Weights of a small transformer language model.
Architecture: RMSNorm before each block, rotary positions, no biases in attention or MLP, untied embeddings.
Training: a variant of Muon for these matrices, 1457M tokens, 11117 steps.
Each number is 128 + 32 x the weight over its row's rms, rounded and kept within 0 to 255. Layers, rows and columns count from 0. The size above them is the row's rms in percent of the matrix's.

# layer 5 MLP down (transposed), 1024x384, rms 0.0786, rows 595-611, columns 128-191
size [110 104 109  85 107  97 107 108  99 103 103 108  94 102  98  97 106]
[[150  93 152 120 106 143 127 125 128 105 142 136 110 124 155  96  54 134  68 128 119 145  99 111 122 124 104 125  73  61  88  87 101  98  99 116 149 115 142 124 187 185 119 149 155 133 143 108 126 140  63 112 132  62  65 128 135  94 141  92 125 105 137 130]
 [132 120 134 138 162 115 183 170  66 199 101 103 170 110 164 143 108 137 176 129 133  98 121  56  69 129 114 114  87 133 144  95 105 126 167 148 106 164 160  53 127 138 133 140 148 136 122 134 142  95 105 148 128 166 117 131  96  80 125 178 150 106 118  82]
 [103 104 105  83  91 136  98 145 168 147 116 121  90 171 128  76 104 172  84 137 148 149 131 144 124 119  97 109 140 169  64 173  97 131 108  75 179 167 157 131 115 180 156  86 145 108 103 132 119 141 183 146 155 137 106 100 191 146 225 105 162  89 195 142]
 [ 66  60 144 117 123 124 176 111 134 142 184 102 146 178  99 133 142  70 158 163  89  81 162 128 117 126 149 146 149  85 115 191  90 139  97 159 134 139  61 133 164 146  96 191 127 137 155 100 114 125 126  98 132 130 147 120 149 125  51 195  78 107 145 122]
 [146 182 166 189 149 165 156 116  98 134 153 126 115  42 170 136 144 168 100 140 106 138 145  64 114  69 158 181  93 125  98  97 129 136 173 176 114 135 101 135 145 125  59 129 161 118 192 123  54 167 105 135 119 100  94 132  56 147 120 160 149 177 120 125]
 [150 134  45 134 120  66 108 130 106  85 100 115  93 193 191 148 133 127  83 118 169 127 155 130 139 144 151  88 157 167 113 109 128 166 103  81 127 110 114 111  13 168 203 157 115 135  79 181 118 169 122 168 164 109 160  98  49 112 123 121 140 135  77 140]
 [157 161 101 117 129 110 145 133 135 129 170 120 141 132  25 104  70 175  77  87 161 138 127 135 109 117  93 141 191  76 162  94  86 116 165  54 141  93 131 115 179 161 173 163 121 108  85 109 136 134 159 126 144 104 157 106 154 121 116 176 114 124 112 145]
 [144  75 120 113  86 106 123  87 128  60 116 123 130 102  87 138 138 159 104 120 122 135 102 160 131 129 163 172 101 188 180 119 161 122 135 126 144 187  97 140 147 160  93 137 166 114 125 160  99 108 119 119  81 108 173 135 142 143 114 102 156  77 120 115]
 [204 189 146 135 149  75 105 138 104 123 148 125 119 128 149 136 197 124 122 134  78  84 119 189  81 124 189 103 112 143 128 110 139 140 168 149 115 153  90  79 104 133  81 122 125 112 111 160 179 136 146 165 132 169 161 106 127 184 129  54 157  73 116 164]
 [179 127 153 196 148 143 138 129 111 100 164 177 100 144 118  95 123 147 149 136 196 138  97 128 150 217 140  63 115  81 111 141 144 132 109 215 140  71  92 111 111 134 117 177 141 101 140  58 122 122  88 152 171 134 154 147 106 142 122 137 176  98 125 165]
 [ 89 133 176 124 120  97 119 154 130 166 103 116 130 152 153 150  84 130 128 133  76 125 159 148  99 132 107  93 110 101 117 171 135 179  77 115  92 145 188 133 172 160 111 124  86 130 133 136  77 144 175 195 127  92 104 136 136 170  97 111 114 149 126  95]
 [162 119 128 108 178 151 135  95 213 169 111 151 118 143 147 154  98 126 173 161 186  97 110 123 149  75 180  96 177 160 111 122 170  99  74 102 201 125 119 122 171 136 185 126 116 142 144  83  60 111 144 132 144  96 103  98 132  96 130 143 116 121 155 121]
 [129 181  85 130 132  57 175  82 132 166 149  84 151 108 120 135 202  85 137 134 154  95 155  63 140 105 119 101 113 138 131  90 163  88 115 151  93 125 168 127 120  89 147 108 115 157 195  96  83 148 103 153 113 147  98 100 119 154 132 168 107 118 137  29]
 [ 86  96 161 121 139 154 108  75 107 139 103 111 156 158 142 141 102  56 168 166 127 141 139 128  95 123  91  94 121 121 113 138 158  99 142 176 135 138 161 128  91 156  87  98  77 151  81 136 102  87 136 170 100 100 191 116  76  91 118 118 118 143 138 119]
 [121  97  77 106 148 106 135  97  96 124 190 111  71 130 126 130 123 181 151  66 169 122  91 179 159  82 129 189 163  91 158 197  97  93  86 107 113 134 183 104 107 128 108 103 206 156 186 107  82 140 118 128 118  97 147 107 119 107 122 177 135 180 102 130]
 [110  78 177 161  98 190 115 114 156 157 136 125 150 123 137 148 170  78  91 171 160 111 124 100 147 105 161  96 100 122 126 154 148 101 146 121 112 146 159  77 135 116 103 101  70 153 126 139  91 166 137 114   5 127  69 190 173 119 118 141  83 150 121 133]
 [155 118 147  96 128 104  90 169 142 119  99 159 164 140 103 140  88 113 117 116 122 121 153 164 113 121 105  77 113 110 139 140 106  67 147  96 120 151  95 110 145 104  91  99 124 105 152 133 103 116 104  90 158 146 101  60 196  60 120 168  78 178 174 211]]
# layer 5 MLP gate, 1024x384, rms 0.129, rows 596-611, columns 128-191
size [104 107  82 111 107 106 101 100  97 102 102  99 106  94 105 102]
[[119 174 131  98 153 144 105 104 172 144 162 143 136  74 155 123 126 110 102  88 160 107 181 173 124 143 116 133 171  90 102  74 115 175  97 109 156 145 126 122 168 152 137 130 132 134  91  77 120 130  89 128 158  57  95 162 137 137 146 160 118 136 121 171]
 [139 175 149 154 153 115 181 124 140 144  99  98 116 175 186 133 151  94 131 103 106 163 141  91 172 107 141 143 165 190 138 124 113 113 115 145 117 122 138 110 147 131 142 174 111 134 150 164 165 134 123 142 120 105 109 128 142  91 121 200 143  86 114 151]
 [ 95  86 107 126  99 110  85  97 162 173 140 170 133 129 117 159 173 124 104 117  76 158 154  96  96 151 107 166  95  54  94 153 105  97 122 137 110 104  35  89 122 109 138 155 185 144 150  99 113 147 171 124 124 155 192 107 136 102 168 154 156 177  86 121]
 [101  62  83 125 166 149 160 120 140 103 162 141 184 122 180 123 127 129 103 117 175  84 112 154 126 128 135 171  87 139  78 119 122 112 101 129 174 133  81 101 132  61 150 128 134 122 118 169 119 140 132 113  99 158 106 138  88 120 124 125 124 115 127 118]
 [145  95 126 136 189 103 120 165  71  89 206 164 134 102  76 148 138  49 134  80 126  94 135 109 150 146 180  87 147  92 140 148 165 127 182 139  54 174 134 154 175  51 116 117 155  95 146  62 145  43 138  65 144 142 148 169 135 149 123 115 136 177 165  90]
 [ 68 121 144 157 163 179 120 128  93 112 153 126 112 180 131 136 119 125 139 144 126 109 122 123  83 120 101 131 114 136 100  92 148 133  91 128  81 116 147  71 151 128 152 145 159 161 165  86 107  93 109 157 127 137 122 146 127 136 175 152 146  63 181 164]
 [167 114  94 136 106 128 124 105 139  86  54 101 142 179 110 155 187 109 100 159 130 143 144 177 104 159 183 161 128 147  78 166  96  96 117 108 112 137  90 146 120 140 109 107 134 105 123 123 175 124  76 123 122 106 140 163  90 152 130  85 114 165 120 103]
 [124 160  80 102 113 122 100 176 141  94  59 154 155  94 162 152 110 140 109 112 150  75 122  85 171 113 147 191 194 107 104  98  74 125 133 121 107 131 141 142 104 155  91 102 132 156 136 163  94 132 155 118 133 169 160 169 138 170 142 146  64 143 125 143]
 [ 87 119 120 162 130  66 162 152 125 181 125 101 155 133 104 152  93  81  82 155 117 113 146 114 141 129 129  82  93  99 110 152 133 154 150 131 124 123 120 113 168 146 111 148 119  97 129 124 149  96  96 118 147  91 193 194 116  91 166 141  42 161 105 112]
 [101  86 101 177 179 111 109 101 105 155 133 172 168 115 172 163 121 117 155  90 201 106 139 160 156 141 113 156 173 114  73 146 106 135 100 138 142 102 146 132 117 183 111 126 119 119 129 102 128  94  96  47 171  91 116 136 136 138 113 126 104 120 210 159]
 [181 180 122 144 103 123 173 147 169 139  98 117 134 177 129  90 127 150 128 149 165  96  79  82 126  34 126  92 165 100 158 138 171  84 140  88 118 153 116 139 128 160 144  96 125 160 170 145  81 129 113 129 156 102 132 118  89 101 103 182 135 116  98 103]
 [122  96 176  77 120  83 134 123 105 146 154 163 143 118 100 117 134 115 150  88 109  97 166 106 103  95 127 138 178 139 136 126 114 106  84 124 155 111 207  96 101 139 130 153  90  82 183 184 128 176 146 165  89 134 119 123 118  57 102  85 118 139  86  93]
 [171 107 134  98 134 175 116 187 151 169 115 132 122 123 126 115 120 153  84 118 128 110 145  89 179 117 100 103 121 144  85 134  75 215 149 125 152 136  80 186  81 150 125 180  68 100 126 170 185 192 175  97  93 113  85  97  87 145 197 121 126 137 155 181]
 [134 106 120 118 118 128 122 138  90 145 143 185 102  94  74 106 130  93  57  78 119 149 173 137  76 170 103 117  93 139 125 140 118 139 149 137 133  92 178 105 136 140 128 164 137 142 122 124 120  83 112 168 159 103 167 152 107 137 153  73 131 125 153 140]
 [139 114 135 106 118 108 100 108  82 104 126 150 119 140 112 122 139 123 113 138 168 154 202 139 115  99 135 119 127 132 181 100 168 118  93 122 115 138 147 154 128 115  95 160  73  45  76 112  63 144 143 162 147 121 143 132 105 100  86 145 134 112 104 183]
 [105 153 123 113  98  88 174 112 108 120  71 175 116 140 122 118  95 129 134  88  97  38 128 117 117 177 129 130 182 107 127 171 162 144 125 158 126 115 169  64 112 115 110 132 156 132 143 133 112 169 143 137 142  80 148  87 138 144 121 122  78  47 165 131]]
# layer 5 MLP up, 1024x384, rms 0.14, rows 596-611, columns 128-191
size [101 113  86 107 104 109 103 101  98 101 106  95 103  94  97 108]
[[117 123 192 113 105  98 127 152 145 134 114  42 127 148 111 117 127 136 128 148  48 117  58  40 140 175 121 141 142 172  93 135 203  69 169 165 105  97 151  56 145  99 118 159 137 147 194 223 136 178 144 142 115 157 137 155 159  93 111 155 180 176 106 135]
 [ 45  82 170 117 129 103 113 180 105  64  98  59 141 188  78 105 159 139 109 146 138 142 150 139 114 146 143 156 139 164  92 114 152 154 122 102 159 116 125  85 133 125 110 128 132 131 130  91 112 168 113 142 138 151 166 132 151 167 157 113 135 146 173 132]
 [110  94 153  86 147 113  92 159 113 175  58 162  83 109 144 146 168 200 118 100 106 168 126 117 152 105 102 196 138 114 125 147 126  90 131 183 118 131 123  98 104 134 161  66 183 103  95 138 101 130 161 145 119 132 201 134 114 143 112 128 171 141  78 148]
 [171  74 108 145  84 159 151 140 189 137 152 160 160 157 144 141  90  93 112  86 135 156 156 157 148 138  94 163 124 118 142 114  90 123  86  87 115 134  98 136 133 125 117 167 133 133 144 158 105 129 128 147 130  92 121  95 109 143 123  85 140 165 185 158]
 [151 104 144 167 147  70 129 130 160 159 152 108 120 121 157 147 114 115 126 132 121 108 138 147  99 112 135 155 115 138 124 125 138 136 131 129 143  90 158 113 118 119 125 134 213 111 112 156 161  92  99 185 209 138  94 107  86 162 133 102 138  52 109 127]
 [ 69  44 108 159  83 173 118 174 146 108 156 133 149 122 142 190 124 116 130 119 105  83 136 171  86 130 136 154 147 114  74  98 101 204 130 169 103 136 171 129  84 124 137 140 167 176 180  93 129 116 124 149 146 123 146 119 194  59 102 113 173 102 119 141]
 [108  99  98 143 133 136 120  78 109  96 150 132 105  56 116  82  75  88 171 142 125 180  58 158  66 176 132 107 147 137 147 128 105 143  77 148 137 115 161 116 200 106 123 163 152  97  94  80 120 178 126 120  90  94 107 123 142 144 133 116 132  83  98 149]
 [153 145  74 122 138 130 140 121 140 163 146 149 152  61 162 172 189 166 146 122 179 147 177 168 141 174 106 195 100 103 122 126 177 155 148 125  78 102 121 176 112  96 117 130 148  97 141 125  63 100 137  95 132 137 162  87 105 129 105 115 124 177 152 120]
 [157 134 101 115 122 174 119  86 117 162 153 103 118  91 109 130 119 144 137  91 143 148 137 130 156 111 147 179 138 101 148  92 123 120 156 169 102 169 116 155 122 150 143  99 153 128  84 125 126 130  68 119 180 166 121 141 183 168 184 155 138 128 118 192]
 [127 106 173 130 112 121 159 163 103 144 135 146  85  95 100 162 120 114 113  98 138 162 111  94 153 141 107 110  84 156 120 113 144 218  99 119 155  79  88  59 126 157 151 114 144 165 168 137 137 163 118 134  52 103 105 100 168  83 106 168 126 146 131  37]
 [107 161 129  93 148 162 144 116 195 195  70 181  66 102  90 109  95 130 169  89 198 134 100  81 121  89  67 144 109 117  88 106 157 174 143 126  93 127 170 185 105 102  89 131 112 140  97 144 202 166 118   7 147  40 126 104 130  74 101  85 161 112 134  86]
 [ 91 118 176 142  63 139 140  35  93 125  77 108 180 128  56 131 153 128 124  79  96 134 142 165  77 117 126 119 150  89 139  81  65  90 100  45 141 172 122 108 146 137 102 166 123 128 114 162 106 120 108 114 153 102 112 161 160 127 174 127 191 154  51 189]
 [145 111 201  91 153 155 187  97 104 125 120 124 142 114 137 125 151 160 147 150  95 118 121 124 102 161 153 144 113 139 161 119  93  93 140  94 103 105 165 194 145 151  95 165  89 153 162  73 153 106  76 124 121  85  98  92 138 154  65 121 142 146 102 154]
 [115 179  98 107 177 135 127 138 101  54 155 117 178 143 103 161 107 133 165 117 162 125 131 137 141 118 137  86 134 121  77 121 108 133 152 188  72 120 177 142 153 171  91 117  62 132 142 112  86 117  98 136 106 133 113 127  97 107 158  91 173 137 106 137]
 [167 124 129 115  70 149 179 136 124 132 145 137 168 102  77 153 100 121 172 133 136  90 135 148 134  98 124  99 125 142 103 151  92 140 141  95 132 154 191  82 167 163 135 151 123  91 169 133 122 109 132 131  74 109 109 150 211 148 125 143  91 118 148 106]
 [108 126 145 100 188 125 121 134  85 189 116  85 148 106  68 175 144  93 174 199 176 109 126 188 131 181 165 106 150 111 141 175  94 120 146 124 150 108 138 112 105 161 173 116 131  82 170  71  91 107 144 152 169 119 166 122 101 154  99  76 143 129 139 185]]